config = dict(
    n_layer=16,
    d_model=256,
    n_head=6,
    n_kv_head=6,
    head_dim=32,
    d_mlp=768,
    vocab_size=1024,
    activation='squared_relu',
    norm='layernorm',
    norm_place='pre',
    norm_eps=1e-05,
    positions='rope',
    rope_base=52100.0,
    rope_fraction=0.5,
    qk_norm=True,
    attn_scale=0.177,
    bias='none',
    tie_embeddings=False,
    parallel_block=False,
    extras=['gated attention', 'value residuals', 'capped logits'],
    init='uniform',
    init_std_qkv=0.0284,
    init_std_o=0.0328,
    init_std_up=0.0284,
    init_std_down=0.0164,
    optimizer='muon_variant',
    lr=0.00282,
    beta1=0.93,
    weight_decay=0.047,
    lr_head=0.0105,
    warmup_steps=0,
    schedule='wsd',
    decay_fraction=0.636,
    decay_shape='linear',
    final_lr_fraction=0.05,
    batch_tokens=131072,
    seq_len=512,
    doc_mask=True,
    train_tokens=678500000,
    steps=5177,
    dataset='wikipedia_en',
)
Each number is 500 + 25 x the weight over its row's rms, rounded and kept within 0 to 999. Layers, rows and columns count from 0. Numbers have three digits each. The size before them is the row's rms in percent of the matrix's.

# q: layer 7 attention query, 192x256, rms 0.116, rows 152-191, columns 160-191
# k: layer 7 attention key, 192x256, rms 0.114, rows 152-191, columns 160-191
# v: layer 7 attention value, 192x256, rms 0.122, rows 128-191, columns 160-191
# o: layer 7 attention output (transposed), 192x256, rms 0.112, rows 128-191, columns 160-191
# up: layer 7 MLP up, 768x256, rms 0.123, rows 0-75, columns 160-191
# down: layer 7 MLP down (transposed), 768x256, rms 0.121, rows 0-75, columns 160-191
q152 098:504485480544482504483483507493483502490493513472505548526453514450494530519474463501490513520488
k152 099:517509495503489532485491531476499537513530480525515499529475504487517493519494494540512485509491
q153 100:508500500509497469487452541486533481504532467466491491462428482468500497464525471478490492501492
k153 104:533540517537464510491466512484426482510481477486519464469511537531495509531501529474516501540484
q154 107:494530492534497487483508509484500506511478489476545487483452491459540492467433504488520510521504
k154 119:528519493486486519543496510500524486503493528500507506495455510514490540479474469509506532535510
q155 124:463532469486475485481481498509522522545504530509489482485477529497486527515522498475496506493527
k155 099:496457538521479518509520547463495545464517468530493510536542503524491505510538518462494517503509
q156 107:498455532521453483503488482494516545509504519518520483525497492485521471533470467483496510487500
k156 106:541504508557560488472502540482513486500541521492519523490471493505490498523538505501532496456540
q157 104:483477478458544502536507516506517501547472559474489482532553471489452527517514537485504468505529
k157 100:482416508514489484472524517524504531494437504498492509512489509514508511490523532512545527503510
q158 097:493498552473498525498533538491485421492517498518523512471498500536511522448479505523526458504496
k158 099:478508516496494544475544524481512492480425487448503517470480501467493533476506548507507562520479
q159 100:447474488499522510525473523508519503515546512505531473492486499476486499483495494463470483448472
k159 114:487481443522493489506469538471525492499514468504507457514536506458488526498478469491494528534518
v128 105:501506500514509488495549538481470520482498482537524464509483479476529473509512492531466498499481
o128 095:547508505493459457463467490502443479481540499483545468498472542500518520516561498479504490445526
v129 093:491514505491510517483490489492519514520524458512481444541477499486518497509487492517481506517488
o129 096:476529543489522517527508478483523507453495497511532473467510518515533492477509470482510494484541
v130 099:491507458484460556489489516516476531543515470539492520455497537485480448499498503454539507507478
o130 092:507483477485474544498544485504507501490522506527536516526501513472501520452508516511480477505477
v131 098:496518525473454486476499538480508530503513471533513478498514519515491509470525482480524495546478
o131 093:519510518490508523482516470466513512515531530462498473440490471510550559455527469497460507480480
v132 103:540507511490518510534489504485472530500499508505525479538530523522497462488505498508486495491488
o132 098:491496483518535488542505500494514485517501564500460528523502499519541509509490520517499483545482
v133 101:484546503498555536499489495485487522469515480533479488500518527512470472505526534520494500490471
o133 093:503498513506523516499516503491477496481509498484493481524486456487489506471554519508494460511491
v134 098:518486466522512491497472518473549463495466470539491510478532531460500527536491534444519516490526
o134 092:523528500503512548530522501522526497506496509498457498496466491517499490510450496488500525529487
v135 107:468472466478506450507466526496522521488497505479462472485484491515525455485533480529486470519496
o135 100:542545509517467505500524497522452512503511517482515543527494520504477536539459518507494445491526
v136 112:518542512500513452505491490515476485487458463507517482515502493445543470514444482525437473471489
o136 100:502476494532521482506461512467481515491481503508469506525500510481483495480525472492465469460470
v137 102:543498506471531494524516494528540497522485505506468510476516475516450521459565504502544511535527
o137 091:498434494495511536478531496539534498534469523529493568496499563551537497507503492487530509501484
v138 098:491502510475502497511484505459448506450535554534485539461486503483516474507514501531503488504493
o138 103:510489481482492489501533514484485480506501495509497524473545461520483503482505537491480542536547
v139 099:473507515459509512486483505508519489485506473502475505482502509462536502546463493500470468485493
o139 097:518503529512529538497474511524453473485502499486509448535500466501469491477488537476437474491526
v140 095:507476494527508474495467535527503479499496482490513490499520482523567488554526505463491560533518
o140 089:517455531481523500492547499517513516501484484504491432498475489442558511533468531481469511469493
v141 096:511485499458499480486538527526548499480492428515505496499456485453551536488470508516483508456519
o141 097:480531499548506488508502508482503495500473481483518481518464462509533500517454466500534519494492
v142 101:490506461496541460511520546510494470485531529506528506432502478469492529512512535499489549530519
o142 088:477516474462487490502524509452512473481486487494446478509519490519481480528510530517497523482484
v143 109:521502516476504488511449509459458510528500509480529464499499523498468511481472491492490511510500
o143 100:455513484518487479487549551513549537521502541461521495487466473487534462487496488490467445510493
v144 101:481488496499535476510477470529490484500476525487544534540538470504483445487543517482489486511521
o144 093:531527514529495481500492536487528520505558523491482534511525461493495525505520465478530491509483
v145 099:494480481516472502529533496511546502492493494501511473571522505499475471492442505495531484499515
o145 094:466490472499535488507524490497500547512529521524462516494504480520501540512491543470492538499521
v146 096:486490530541482474502464527531546525534510519487487464524499508503507517492521497502534516474521
o146 089:458489521533519497486531549476502501549470496522492479468502421503484507527460511516478513472521
v147 094:545468506491534506491559475489508476462507557484509501522459496524508543513495507498569505520493
o147 093:492475563538485486479492472498467531494464506499523492513518482503441494511478511507493491486501
v148 099:517483516500480524455531469485489483529490491473501506519498491494487478526437502479487487525530
o148 089:494534493498479469508536510522459548550467494517517486477484508485482456470498503557560497540498
v149 101:473459437522505448467514477484499524500492533492491508537499447493481467514469502496432474477537
o149 094:526498509477456498491481520484468499529527489481517503499519537487480510500502525512527490510498
v150 099:483462480486471470458507520493500457536516527466505502546485487508501513565525513462557535496511
o150 093:498520470505541505522539523515517518477511518477519530465479507507494476469488500472536458462510
v151 108:493544505516483490505515506505484516546480525545502496501540469538515523493500554461523492486489
o151 098:494515480548492505485522483527537480515501540500513580463493485477529491493469513469504496479503
v152 109:485475490504512501509489472513502509512490496508496453476525477478483529479522479522514500511527
o152 095:499492476463488490469502507532488478489519518469487555496496510503509542516537491540510479468489
v153 094:519523452511494540580478484456471506489469504550512475509532511487463509481483504498512490508550
o153 096:496486532493490550530499515499476500444549486514493497511520542505466518471493499489488469465501
v154 098:518484486499517504524554537521496503496479464548482451500473509485469491502518490514423505498502
o154 096:530528484463495490495480519488484550507522522482469474503546491504531482522521514503504477477465
v155 101:491500510513511523496543485475499533503498512524488465499463515476517501495514489500528488488499
o155 099:482494499504498461471516502496482513516493496496475437485530471527505514433505469500495524531503
v156 104:493517444495485566501526469502481510496501507455526514508486482447498448485467467542524499482498
o156 093:492457532527500511498486506514488480501518515511496487466499506485489525442529494477479454532498
v157 104:498525500498496543520464484523519511504529496495466503480515527479495426512490562479490487518457
o157 095:462484502504517500533551507518538528470531513501493481419494525522469557510511475522516495539483
v158 110:491545535536445462494511467489488472479482563536501464496527516481512500494501539536489495535510
o158 096:455505496486508458508473515490484488477502479526510490487469478501553535510502532485460492456482
v159 105:492509486512485497453492484494529489511499492479490517509506499496529537507509483516461504551509
o159 094:505520531492498478483509543503531513493519529479509502498503523501506501530513516518474474477496
q160 083:555542469531508552506468481489491505527517502522506487516537468501534524465487477464470501516517
k160 077:505480491498524506507482517506477474461480483511431518442494492511480511431472511519505552531502
q161 051:507527485504509555503505501525522495486494518475464460519516489501538497513479499470504514504495
k161 082:499515464468473507517501489496521459525536542519482522493479530527506468470513436498538522523492
q162 067:533520507532506520479466492485506504526479524500502485477505494565506473485481496496549520559532
k162 071:507503465544507495504496463533506561509451511452484492522495484529521529494463520506488539496492
q163 095:472470511436514504509501555513496533475557470504510529488493542476468545511500507507504446474527
k163 077:500510522449529528489482518496494473491520517547490486491480484463461463513519516511489460471479
q164 114:464473496531492508513532463433497466508520465472505506478489499491463496507469487538465512490488
k164 136:474517510459488496523503514465469446500478487502496514484509492482486447520457520516521518463492
q165 092:476491451522444483496533501472472531501497515512499498500486473466529460526477474495499509522496
k165 121:494541525485507494514480543494443489473500521495504525471476470503513478528463498509500485525483
q166 097:515495467496481516522524501524529484506524533494479486541488526505522522533532492499500495509525
k166 102:514468505509448493521507497509494533472494474513488505543504539521492478542491542468494509537553
q167 092:492526513482485507491465505506535533528495495523452522483484484539507512484463457511479500500475
k167 104:510473454468490533510452529515465526539478516514550516491519527533473448504543474498493514460508
q168 059:541512502487495540472477488506516521518490506494470451467548525552473508506492486470470488515469
k168 075:476540510509515516504546503521497482476459530510524485523507469515495524482490524503479518523530
q169 069:500468516479530477487535529517503528493478486525492522526495502501485512515479546520461506479491
k169 063:483507516491495475492486541439488446530523518529520545458488527456468483518495490474498480498442
q170 074:513482494492501548489461493491509491518483525495519504488502489542499480486514471465545507507517
k170 057:508497507471532522499479497479501480496480512525465464489490481514469533502523472510544456473505
q171 086:477492491483504485533510518511502528470545471503497530496495525431481524525498499522468434477491
k171 070:493493507493515534495502529509511508504547550547451492511482470459460483495508498527490477498461
q172 105:526501481511500497541492526521492515506473507519515551555505505424471485488543482453486485469453
k172 094:512473485536484503490492461500511526523486491501508515467527499523500506468529510501528522501508
q173 113:482485529528478489494511500463506541461509506497512507492527488513497483512450480528502516524477
k173 108:460474482509525501504530497498518497509499507487536503493453498493507464509531461507492460448512
q174 104:501545468471520462484519476490491473530526488486490444474461477490491516488464498505528514458512
k174 103:536520498480514495547498494541475504533524458468507465502483530505492510497553477519514535484485
q175 100:489510459490502532469499524489496500532491503497502513504499496473537523501469487489505498501518
k175 109:490538539490493467499505500514535497490511517450527483481516498495494477540515532516514494496503
q176 089:493508518502517521451510493532507530457490521520537470519514511473523523480456512482488509500503
k176 116:519491516532480477496439517474513518495554508527512474498498490499508544524537485503501507521508
q177 104:452454530481457529467497515512525500478523505520509480475504456510500512499477476527444505501531
k177 102:513508470560497556509501465554540527516477522457472514503513522492484535488519492497481498525467
q178 104:501481487528493501504494480461515486511513470498506533467459501478534445504467464540490462498471
k178 102:467466548529515473487516526488497443493426481455497470531532472474525504543540469496510497514494
q179 108:466492502544542496535486488507504520508523517500463503495489499493519510463456476456524510504524
k179 107:520483499531449486499516492476495464513538505489537501512485513492480503480487515460556451521532
q180 119:546538472528485495488524471491462461497536502486460528502518506537538516470515486481524513531480
k180 099:529498517537495492467484466482516543459524526518504490479470532498496534547496444502538470511500
q181 100:521486490495488529501537519531498475483473512494477533483512514488485479511503485513529534526461
k181 108:516545525475554485505472497512482498454508539489472463476495507499482498497492470534465474523469
q182 091:512499500471449521499463512475518523472510501495501457502490493493509511452510537538514498488501
k182 110:535545494487492458539532510476501488524488498481472533556475458517541504471523532502489526465482
q183 090:496515516441484527543517483489496525506492483511512475479511501526527535467502501526505448473519
k183 095:525520503503514500523539471543493507489480511535502474526491438499511552485445463527546509515505
q184 097:483504505524476502523517514496515469454490505491490477514524515496473518502487485507529497502526
k184 106:503501508558496506464535493504495480507510472525463510531525480468532502531526548476487437524509
q185 100:512532468522463520513517499486466503557533508533514509457491475468507483480417491479510521493504
k185 115:456510500472553479516481503481499515491492526482503499513506433508519486463484539516514480479480
q186 114:457466480481526528512514492527521533513502510496535507491502517478498536497514482492507433523497
k186 107:532467481508497476538506451489526507558512480488515530513485507511505517513518479504526480434521
q187 106:540472527528522513493490497521501512489510475528498568512533550476458504542500481495530463498487
k187 097:509486523505510535521454515500468510491498481518554500517498534497501503495517481512469546466507
q188 102:468479516492515502470534523521506536509514515498479478484528505494492514510474536459480534473521
k188 123:488467485547501510446488455503488518531464493475502513481509546515520476472502502513500519507484
q189 106:469479535474513498496539492510500547457501511510484515520527514509455512545470496518455497554504
k189 103:458531496500450505510486487515584504519498504459514472549474514470495508516505457539470460485501
q190 099:555482515490477481502489483532516491502504543505526529492482528490460490515490471490427511551480
k190 110:507491514462496555574496531537496500520556491476488507531477546513496469494465460491521481505533
q191 102:499536512438507522502502460494528505507459520518511474518512502531473517499448490521519507494497
k191 106:441520528465498493531493465476497465505523525498505503498477466507526480473446493535477499489482
v160 090:521508526524527517506527507479506515483457521474528536511523514523513482469507510453497480507478
o160 083:528503474475501506461480544474509511520471462509509529480503475502505491516478492489510516530445
v161 093:448515499491522510515523534514497491523505477514516469485471507496534493500505479521495492460517
o161 090:529507527510523523465476508486452491486496489505490514554488493543477519483471539528461462503540
v162 094:450545527502524510491496549494506498494470531505473536468484464511482509474505518509434478509498
o162 091:479514517521520484508500568524463532478503484501524474516463460509523508493481509491509462473494
v163 100:501456465518485463504501498490471471517503504465448488532501508474501480533500548520507508521504
o163 087:499482498493538492506523447467505530516495498470509462518499519503552516470474509483483523519527
v164 085:457512495519505500507533503502536475537456495517463523521464520530493535530514500488475487484459
o164 082:505494532489527478467459510502458510496471487480483506508501533509517505467500508516508522464512
v165 099:522524511500534499525486468504477552509502519511471497492512487542511468546507522502516458509526
o165 090:495480513478469533482519498488469462492513474509521459474500511472497504534496508514456490526546
v166 100:468479468509531469535516515465496508556499527510474486520481507513523518554514496551479499492538
o166 087:502499504474533485481475521487473531500492491455488447530453513481493480509517488488459466484491
v167 093:459474538528530524522475477503493498474518470537530522513494536481472490511472518538452507454491
o167 091:501490477518504479483455502496485527511514476482500484513519532444492509472526468474471521504490
v168 100:461510502505509554519556483482478521520505537491520480531525502538521479516503506520476483501507
o168 090:510474519515456463477488499496461464500478530499501495488468502502504465459521457512487529435531
v169 082:489494457516500470539548478495528547434471475530514502515483502518514517493541514522531506476496
o169 078:486457505509507512514419496472493488490463466489467503512522488512502481515532510540492519470476
v170 100:490461480524500527512466464485503518506539558480464530534475515513480495491525482528496505525530
o170 092:541461498547494474481512518500494477519507494502523506509494520498447545455495531484515486503478
v171 098:493498518512493475484501489455487499521490474490562507527479486499497483482466543480480556464528
o171 087:450470517571548497454507536510541501503511530504515483491490478479496462503483521504502521502506
v172 099:455527497490507520490502527492503494523466534495451481478489505543489506491504472531500501507485
o172 090:484506517467442459427501484458478495499486536517491499509507538502493530471512487461476511460507
v173 090:496451493502497529515519464502459487481512499507462518484510495507508481520475512521454510494540
o173 082:549493530471464490484473484519464505482519505518510477474475552473497510474489479496492513531522
v174 089:547490476461482519503487509487501503473542518464476481492506481495462472511475502501516502496474
o174 080:518447521483519548489530486530534506489510502479468526467498510484473521499514519523506477479489
v175 091:499488555487488501503490508520510493508554485491522477510487521511443516523494454509489480498509
o175 083:486499493500512518514474510493496527562470494472530511515488420517524494471466503440529507494508
v176 104:501512513488474504450534522512469520504527507510473467538457501558539499468503529510461515522496
o176 090:512485511497475532466522505474444503519478489518507457529520536551485518518472507520463509473536
v177 102:504524448504475535505500480474466542508464517512516456495492535470492484469491478489530471506528
o177 086:465515519529487514540500468516504527489465461486493512490522507477467556465496483482539461516515
v178 096:461479514486467544555520483509499480508482495513461453537513554454468492524525474553485495526538
o178 083:533478500465543506522497491531462533494491462473481496540521507494470513490484469525534481540515
v179 090:516524522499494489447521522510516463469482527486474525463474507511510536511551514466488499519494
o179 080:451530469495554510513559488515519500499492498506518510491492506533543491473538470489531483505502
v180 098:503516491443477489499466435530482503461498484496441473501538571514506487512516501501548480465540
o180 089:543420483503480550466469440513492475529511518520525502496499541492487503463535500510544492513539
v181 095:480483483494484483493497497517496516512521506485519544479542528485492511498485457506503447478478
o181 086:468512494473476512495506483476502486510511514577495535472472508484487499500547511515494481440482
v182 091:479479482508511486540476516539521498430509524551486458500512476517484477531515512530482496494513
o182 082:479549480486536484534531473487487497526541521521504514528496469479516565545478507466491523507468
v183 100:480474463557508493463492537536492530500501555455511496511499555468477477479493487488518535519493
o183 095:508521509480486499501493471520551520513446489511484506498495529515473476440465490456513526514503
v184 091:482502527504539551476487506522479486559503529536447502532492510514537462514534514507516497533484
o184 088:510539514500480477450463480475499519518501497505514507484507496526534493526530516491499508496489
v185 096:505486521510502552527481538483551505549484467518540482462503513526504513509476454523508525549531
o185 092:551490496486522492495517487516522472479479510460474557566519494492494516509477504511504542477469
v186 091:526471531531482521490500500510517522497496463469493531505510489520503481461454517495472522510518
o186 085:531514486504464500499563477542512545472490499488538500492477521486478481500456503506534496516521
v187 105:519573511524484490479504524516474507530480496490572515420505505511503503470507485464489474491475
o187 096:479542498464499484549474502496514497486520489517494529516526515513535509497519503496498455430506
v188 095:432539504473513524466469511470454496535490533501515486491501500495473480505464500497498467548512
o188 083:470525528520508473455497504513476499519436487490524460524512523502501487519468520481471480463493
v189 092:455537545493481492460466521524495461534593514496533520467486517503529489450519506500519511505463
o189 085:482487516488450514510522477513494516500489523525521516506529496509488489487509491517507480477512
v190 085:492511505513450498476446483537504520511520530479505465487507481553493526486496513496533506535462
o190 076:502518535485463490497530521452482510485504549471516531471527528533520482526503478469514480510522
v191 099:492516519554520543475514506504495518480504488534497503544509501455457459473454480507521518534534
o191 086:510559487537537492519517519518543525496489506495525486533477556460467455494457525455526466509525
up0 099:498511547478465516497510510487495473500514462507532501524533462493488454452509504504500479462489
down0 098:537503504502501501460508493491510502525513502525512451473505501523507470482535529499526496496473
up1 095:474522465470510513487491463495505495488497459450465499489476459519424530504514511437506467521502
down1 094:508490443508502508501478499496497493506489472497490499508466486539455513525561506538530526534508
up2 100:508498452519546475531490495504504510522523508485516488489461495514567473485480482554532514478530
down2 100:518511478468515542522518511516479510507512465494544525477486528489493462495514520480533482520502
up3 095:497546482475533449524515496511468512501509488535502494494526549468542492503516534532526498506490
down3 094:518507513468469471494485510491469509521489560499560489495499498447506480517456474522489527479463
up4 101:501528500488499484455510528501504527509475481526481503507513544541472487500496520481507470470493
down4 100:491520504529489489490436474529506524452489488511481493526436533526478488483515481502484488513455
up5 106:535506486520533520518536449528490483496509500516542482539528498521533456542434552468484498450505
down5 102:531496479507471482510487532525468492510484486541524527489475512498471498518507489481480468483516
up6 103:482467507483482476514475467512493495509535502494509493529471520478517492506494540522484494501509
down6 100:550541535477487498514502541488488515484503496542503509472512486469513513488498524493493492486496
up7 099:486488504467494497493500492483487473503500469475510537528512529545496533456492496493513507530475
down7 097:494525487487500490539491520505464454521524501546477544516486500554494513522516475491460489522533
up8 101:480475458531478525496481514508501479481488517523484505445476463533524477495460538511532512511523
down8 100:476486475484467472493498524544461532508509532478485490481499487488462541445472501516534515515495
up9 097:476499484546530483467550510535528473448486466531481523514478519465487501478475475525541486493496
down9 097:505501490466488503482516517485489429520487455523554520487523480454514537501530540467494496474496
up10 103:507492471528518534491522483517542467484495493524494512510533512499515492476490538457479444515512
down10 104:534496501492472481493515535509487466558514497505520494503476520506516485507527519486481510519458
up11 098:516525475499486491509461494511501550544472525475510521518500506509463514487467456507482520502510
down11 100:513510536467477498508486488481494511516523522458528506496519528466498502496475455509495511465473
up12 100:472502516565484488476512525522497499492502510532490462486476526498437506543516551469523528519452
down12 098:478497501510533508511458536457482496477536483521474495467469520494517471502492499481488472491541
up13 108:517513472515487494545520493493519459503494496510519523498471487533560537536517484522502547505500
down13 100:476512497506483514494482509572519534528503506538516527491472471498475531519534496466508504500505
up14 099:463517530488529505474532515468516510507520468529498511490518522478532486507501481492528542515480
down14 102:494536533553447539506531480457467479496516515508513514472549582529530492493499545496494472517502
up15 103:535506461474515532509487506491473481473558496474493525512508512512500446506491525528514490463522
down15 106:500504494460500482485488495545495520507528485492471544498490477496514496501513501488488506478458
up16 094:490501545483502487455496457480541503488506502519433480508480509517505501512534474453544506526499
down16 096:440483502493516491462505513519526537485487495511459500478504511507474500534504509487456513510528
up17 102:499483534505497518485485481501496489473522504499545461529535530510481471518538475518470474504512
down17 103:506520534500464494491517458512528539512500514525517501499509450531493508474515479486472468499487
up18 100:495482509505517507479520520527541487543484519506574516467532508534501489446539529510502514479518
down18 103:541526570482463537503513519471476504535494499549512474480478508483489526498536525492489501465507
up19 096:503515508508520531503549502497526495507479508530496519490484490459497529514507494492526483507453
down19 100:492493507557494515467529498454478497581542527503488509504499455513501506484492480499512495520476
up20 100:464477465532493524495505490484498520492433488532510499464521493491472512486489561543518513487487
down20 099:563491472457472503548497519538517486546511484527509512504454515507502481501532510506511518516502
up21 099:501507500539485505483453481518490464494477504529475453533544524528507499499483477453528559474527
down21 097:469530498462503502494531498531497495494473491491499481489471510528501485485524523513530528484525
up22 101:530532478518505571478464475503534493550487455514502503517522488521510458501494485513453520484479
down22 105:520481500487484531513536523514473542510511502470518464517504533499565480487519476482464498507505
up23 109:521496523480488491505477478474490481475510538525488522472484516501551461493475473499543499463510
down23 109:491496503496517493480480520504473544492529430502466500527492479461503519479489523464495535525509
up24 103:464516495476494505512551450516518488459506523549472490492497468504475460430524498471489518511480
down24 101:520470471537485454488459451467531518512489477480509504532448550477486477466503519549463502502534
up25 104:480527525464477482453530552494497496508502534453470513563487556506510483533530531507514469485553
down25 105:488514490495492548521510488464538518536489480487482476516488502493516480477541495491488527491538
up26 085:496517533530550454466491492548532472474529541470509490540499484461492516535532525518481470466439
down26 093:519481509493513512513525497500505493510510487476489497470422504512533487512540501513536511491474
up27 104:461492511450522526491516489502493540487524506501450474464542483469441496486533507468492481521496
down27 100:511530522451494499480511484502479520461482511462495521507542501492513520492534501473489524535482
up28 097:504465484491535530499519543507503428517488498540484518481476498505459524502503503447516513491464
down28 101:518489515548468511486472523493548517485494504483464506504469531549507472514455487526519489530531
up29 103:474483515515517473544483504522524504483449495522489491500515477476511484514525482464521515500454
down29 100:502480529506501486522488483512526499514476518500488521509520535514560491467572528515509541484533
up30 101:488479475474502472458511514499498501514539476470528530490478479523488496530472462492495496472513
down30 103:479456463526529535534496479491469467485485478497521500474497492495523468452511501466521491501472
up31 098:511449481486518489545507461499524506559465474490451486514519529477498526502487509467516511483500
down31 096:509504522534500483516504516467518524546540487480494464484501537496463494487540510507504491530470
up32 098:499503469530477494526482484481578502531478513531468469444461497480519498493495527481505501487501
down32 101:519488518475493492500528483490507504548540505506549483478534486450490532494485478489515504476460
up33 094:528554464441474496480486503531543514520481476497526495518481487486488543516504499493560500544518
down33 096:524501530502482480490478482491474459499492505483579498498511512509518509522515504504473485488490
up34 101:503491505528534474486485473543453475537421507504496474511499492504524494480485495516502497534504
down34 102:485508516513530490496520482512529503506477457549478508462459464491483486518502479485547455495498
up35 101:518477495527512527520483540513477468492448483490533543510501524517468455538483501522503501483438
down35 101:497491522488515517486482463489518480528494533498492536526509436487468488486503475503456479482526
up36 110:417513502538486479519488473494523490503500497494525452512478505483484500520501487507489477530510
down36 106:534510563537475498488531483505471494486518480571487524483522528517500478494487490544499516507587
up37 102:498475485523482481501490562544491517511537502465508550450485465533504540474469496500513477480503
down37 107:505508464499501518519499507524511513513502536518511477499504527508465542513519499471505522543469
up38 095:513505530464509498533488530514495496469510513492477488490494524489475526488499499533492465498525
down38 098:489475490501470490491468518470496487489479505501486510517495466516540505471500511439485516475483
up39 105:529525525547495473575535517493518522478466544581484489481523486491477481504495488442448508472530
down39 104:461520529491500468539509521514515499518544520507497527519479465517534507476547494501493464493513
up40 112:499509497503550493502495495535487512504561497512468534484489541492499472541526505522484490511493
down40 109:488471459488508506512521512518470477510463488457488464483494461434513493459517503534481499479520
up41 099:491503515511495492509493492520473488537467498506464446493492527505500504512500512481520494504518
down41 102:464461489521488514468489504512515512536518526507443523531503517516513528485540474514488492523514
up42 091:470471525470496503432488493513492532481510536469506504455511511485494533446493496463503564533512
down42 093:486505461473494506474494525508538510479511477456437500533513520512518484523536480526497504515512
up43 099:518505510485534519485475543472462461449532512482498502481446480458513518515498503496497519516494
down43 100:523532536503513504469468486501494466476511511540517488467462496509513540522511481532509506525515
up44 098:474443526460526487511481523538528467450473497514498482508457562480509495487502493515474455523486
down44 101:501531508524500499471554467492489506526469512515496494495509494507505497527502495490468497501532
up45 094:501510485492495504475480525508471468481505503509492521496500517504509533481534524486469493545489
down45 092:470519488450495498533510536525443528503536466499479480505460480534536488475511497475473509521470
up46 107:515460502507530535476489505479551506490534515455535528489505507490485491451485492534505470487533
down46 100:516518461527514508460513444525500515504494520487439464568470522524539465471496454487514490542528
up47 095:448465508491489462474487515489517488501517514479488532471489538486476483485507524542512483480513
down47 097:527519542516469510444492501484527527533506512490515529475520499488495467509513490513508468527493
up48 107:500447510492545520508480471527499486475500506522539517556482419535480490549495513506509510544466
down48 099:516524499482509499498478454516482476454520493488500488527518493541490522517547503533478517488502
up49 100:505488509505498491458535542484499486497493478486442451508522521498473497516450532520469486506463
down49 104:534481525519526454536503486474496500551464492512495500526484484513477483468554532494511537493495
up50 096:485518500468567552432506508478498468510493505490507462502495498514481501505494459514515536478504
down50 096:465496475514466491476510509471527476452482518523516488500476542465461476516493498495506452501470
up51 107:476521473499469508483481522517453542511513488522515556526473499488463515512513511464532495507493
down51 107:511443487510441516520490500445527492488473527498476508516526488517526498525490504498513549515474
up52 105:480510505510502482479495469529492537545486494500481460516506541486491525529531512505509536569478
down52 103:493457498509494482545479504535538495491501509444467521464481495544466494527515510482493573512483
up53 096:459487541462514494532546548525515523525493507481504497510511545472483491489492537457491490499463
down53 100:461531526523518495524503473492513485493544521514481502497477478540503504495499492543504470473496
up54 094:472566512522474490485480506498486501504499485494518489518484470486510497509535504517517483543533
down54 092:486553553462488536501489483465529501502491475514480451500492495477530524537521531534518505488464
up55 097:459480480510520542506489505481496475501489472458461514493525514496441508517545456507542502477489
down55 100:487526486494454500513549480485522456494496513493487485517531454506490456527506485502511464499559
up56 091:524495531496496527485491530498511490487540505507476559528467506504506507537531441473470488490425
down56 099:458517493498465511494480526461455506515499499533501440496519500524497481486506513523527467536495
up57 099:516493486515478497472507445504525549482515515511460461513458506488491481485492499524516512527515
down57 098:538495508517507507506529495489512460522528503506482496536522541516525502535506517498495563533480
up58 096:473481461518496522500513510509477471511487495530521519511537518447482478520499477515477464528530
down58 100:443461510519485490493466497481502481478526524511505513527499528488466495545497537493497460475555
up59 106:519536495470506488497524476513464533560509498471512508488465484509487508488470496520518520520526
down59 108:496515494516493462454466464543483503535547535511510477507531518482495481528499493522468497492525
up60 098:539503533482467487514460495510514454449495468456481523532507505501465494500517491523477491474514
down60 099:486458486527502510533468497457459542554512499524472508481470483517496505541481538525521547469533
up61 090:450497448491523437517500516528495471520484483503473501515543502477503523515524522554496485521505
down61 097:485516526496485495506493501498466486477501467468521560482501481545500493469514482484587507526489
up62 094:496472483519542522502525556523503466540514512517497518484454512502547511495461488487459508499500
down62 096:502492508507422517475498480437534483460459485524495499497529465500452517531522488487517501510528
up63 092:525512535471496471476529504461520498526523465469496478535502492482574465498524526435488478505492
down63 096:465485552488506445542464468502526493503450491477505525508519462514510498481469504535478485498504
up64 101:520491470500527490456485486551509491489535485482462512496525506526490491505458488453498487587522
down64 105:502537487488485534483474544529496480518560515510515492506439543512537506494482486485519465424462
up65 112:507492529514509505495496550546507534559515505443472505514493511475490514525485476513525520519499
down65 108:496467484496461489521540512527530484507524520491509466491511496507501493517517540488503458503473
up66 106:512529495491507460499516506531496468488492549499470514504479479510514509529534534506495493520525
down66 105:498519475545526516429502469519447538521452465503530522486508521512511507483517498463523500509502
up67 100:498517445464502513493493451534465512512540504510512483475460501472474494505527529516507483500516
down67 101:469537487485536504527476486500513491464482483472513502510559505466508554500481467498484523488481
up68 108:532463483507498517472478538493481477528521504512487481475471483527507514487481510509494452453489
down68 103:484486547523503524503523506529508472504494466516515529496460539443463552458474513531526460512523
up69 104:521485526514494480500529485541523448474500500509469525467462471458512511531475477517484505520539
down69 107:528483506518492489478501475516458487526515540471511528511495527492508529454502507492472517502492
up70 101:504512516478504486524522537530482509476537505452502478512465502487524475489529516504497499500482
down70 096:510482516502477494520499488511513484504519484471451479554481512515525522482504529523529495499523
up71 106:471444433536478487504498490541554476502487522524487526505507509485497491494497451490516496546552
down71 100:506544517487529487512456477508546458496483465532517502509460517501501527512473509500496521469514
up72 101:510472460520493538473521511450520516514504475453475512487451469519495521500501524539516474507515
down72 100:534527516456472512513470501470509493500471510516451512504443493466550479520512468490438517533450
up73 105:533526494482514495488491487523525504515521504509554503498482490501489526489486518493513498493537
down73 104:516507474492480499494508503516465516478506478485559503508477525531503516506558478448505485458537
up74 103:506477509476492490479543479501474516530495528487509494466540532558477510508516526524532482517479
down74 103:500492515519443444485486512470512547506499537520511538543494518515496521511539463461495487533472
up75 097:485480558501524536490528483516550500507513545497511497516510473501507536502494527472493463513504
down75 100:541533466508452553499494504431481512509557484502474470483509519496523450511500498493509539497516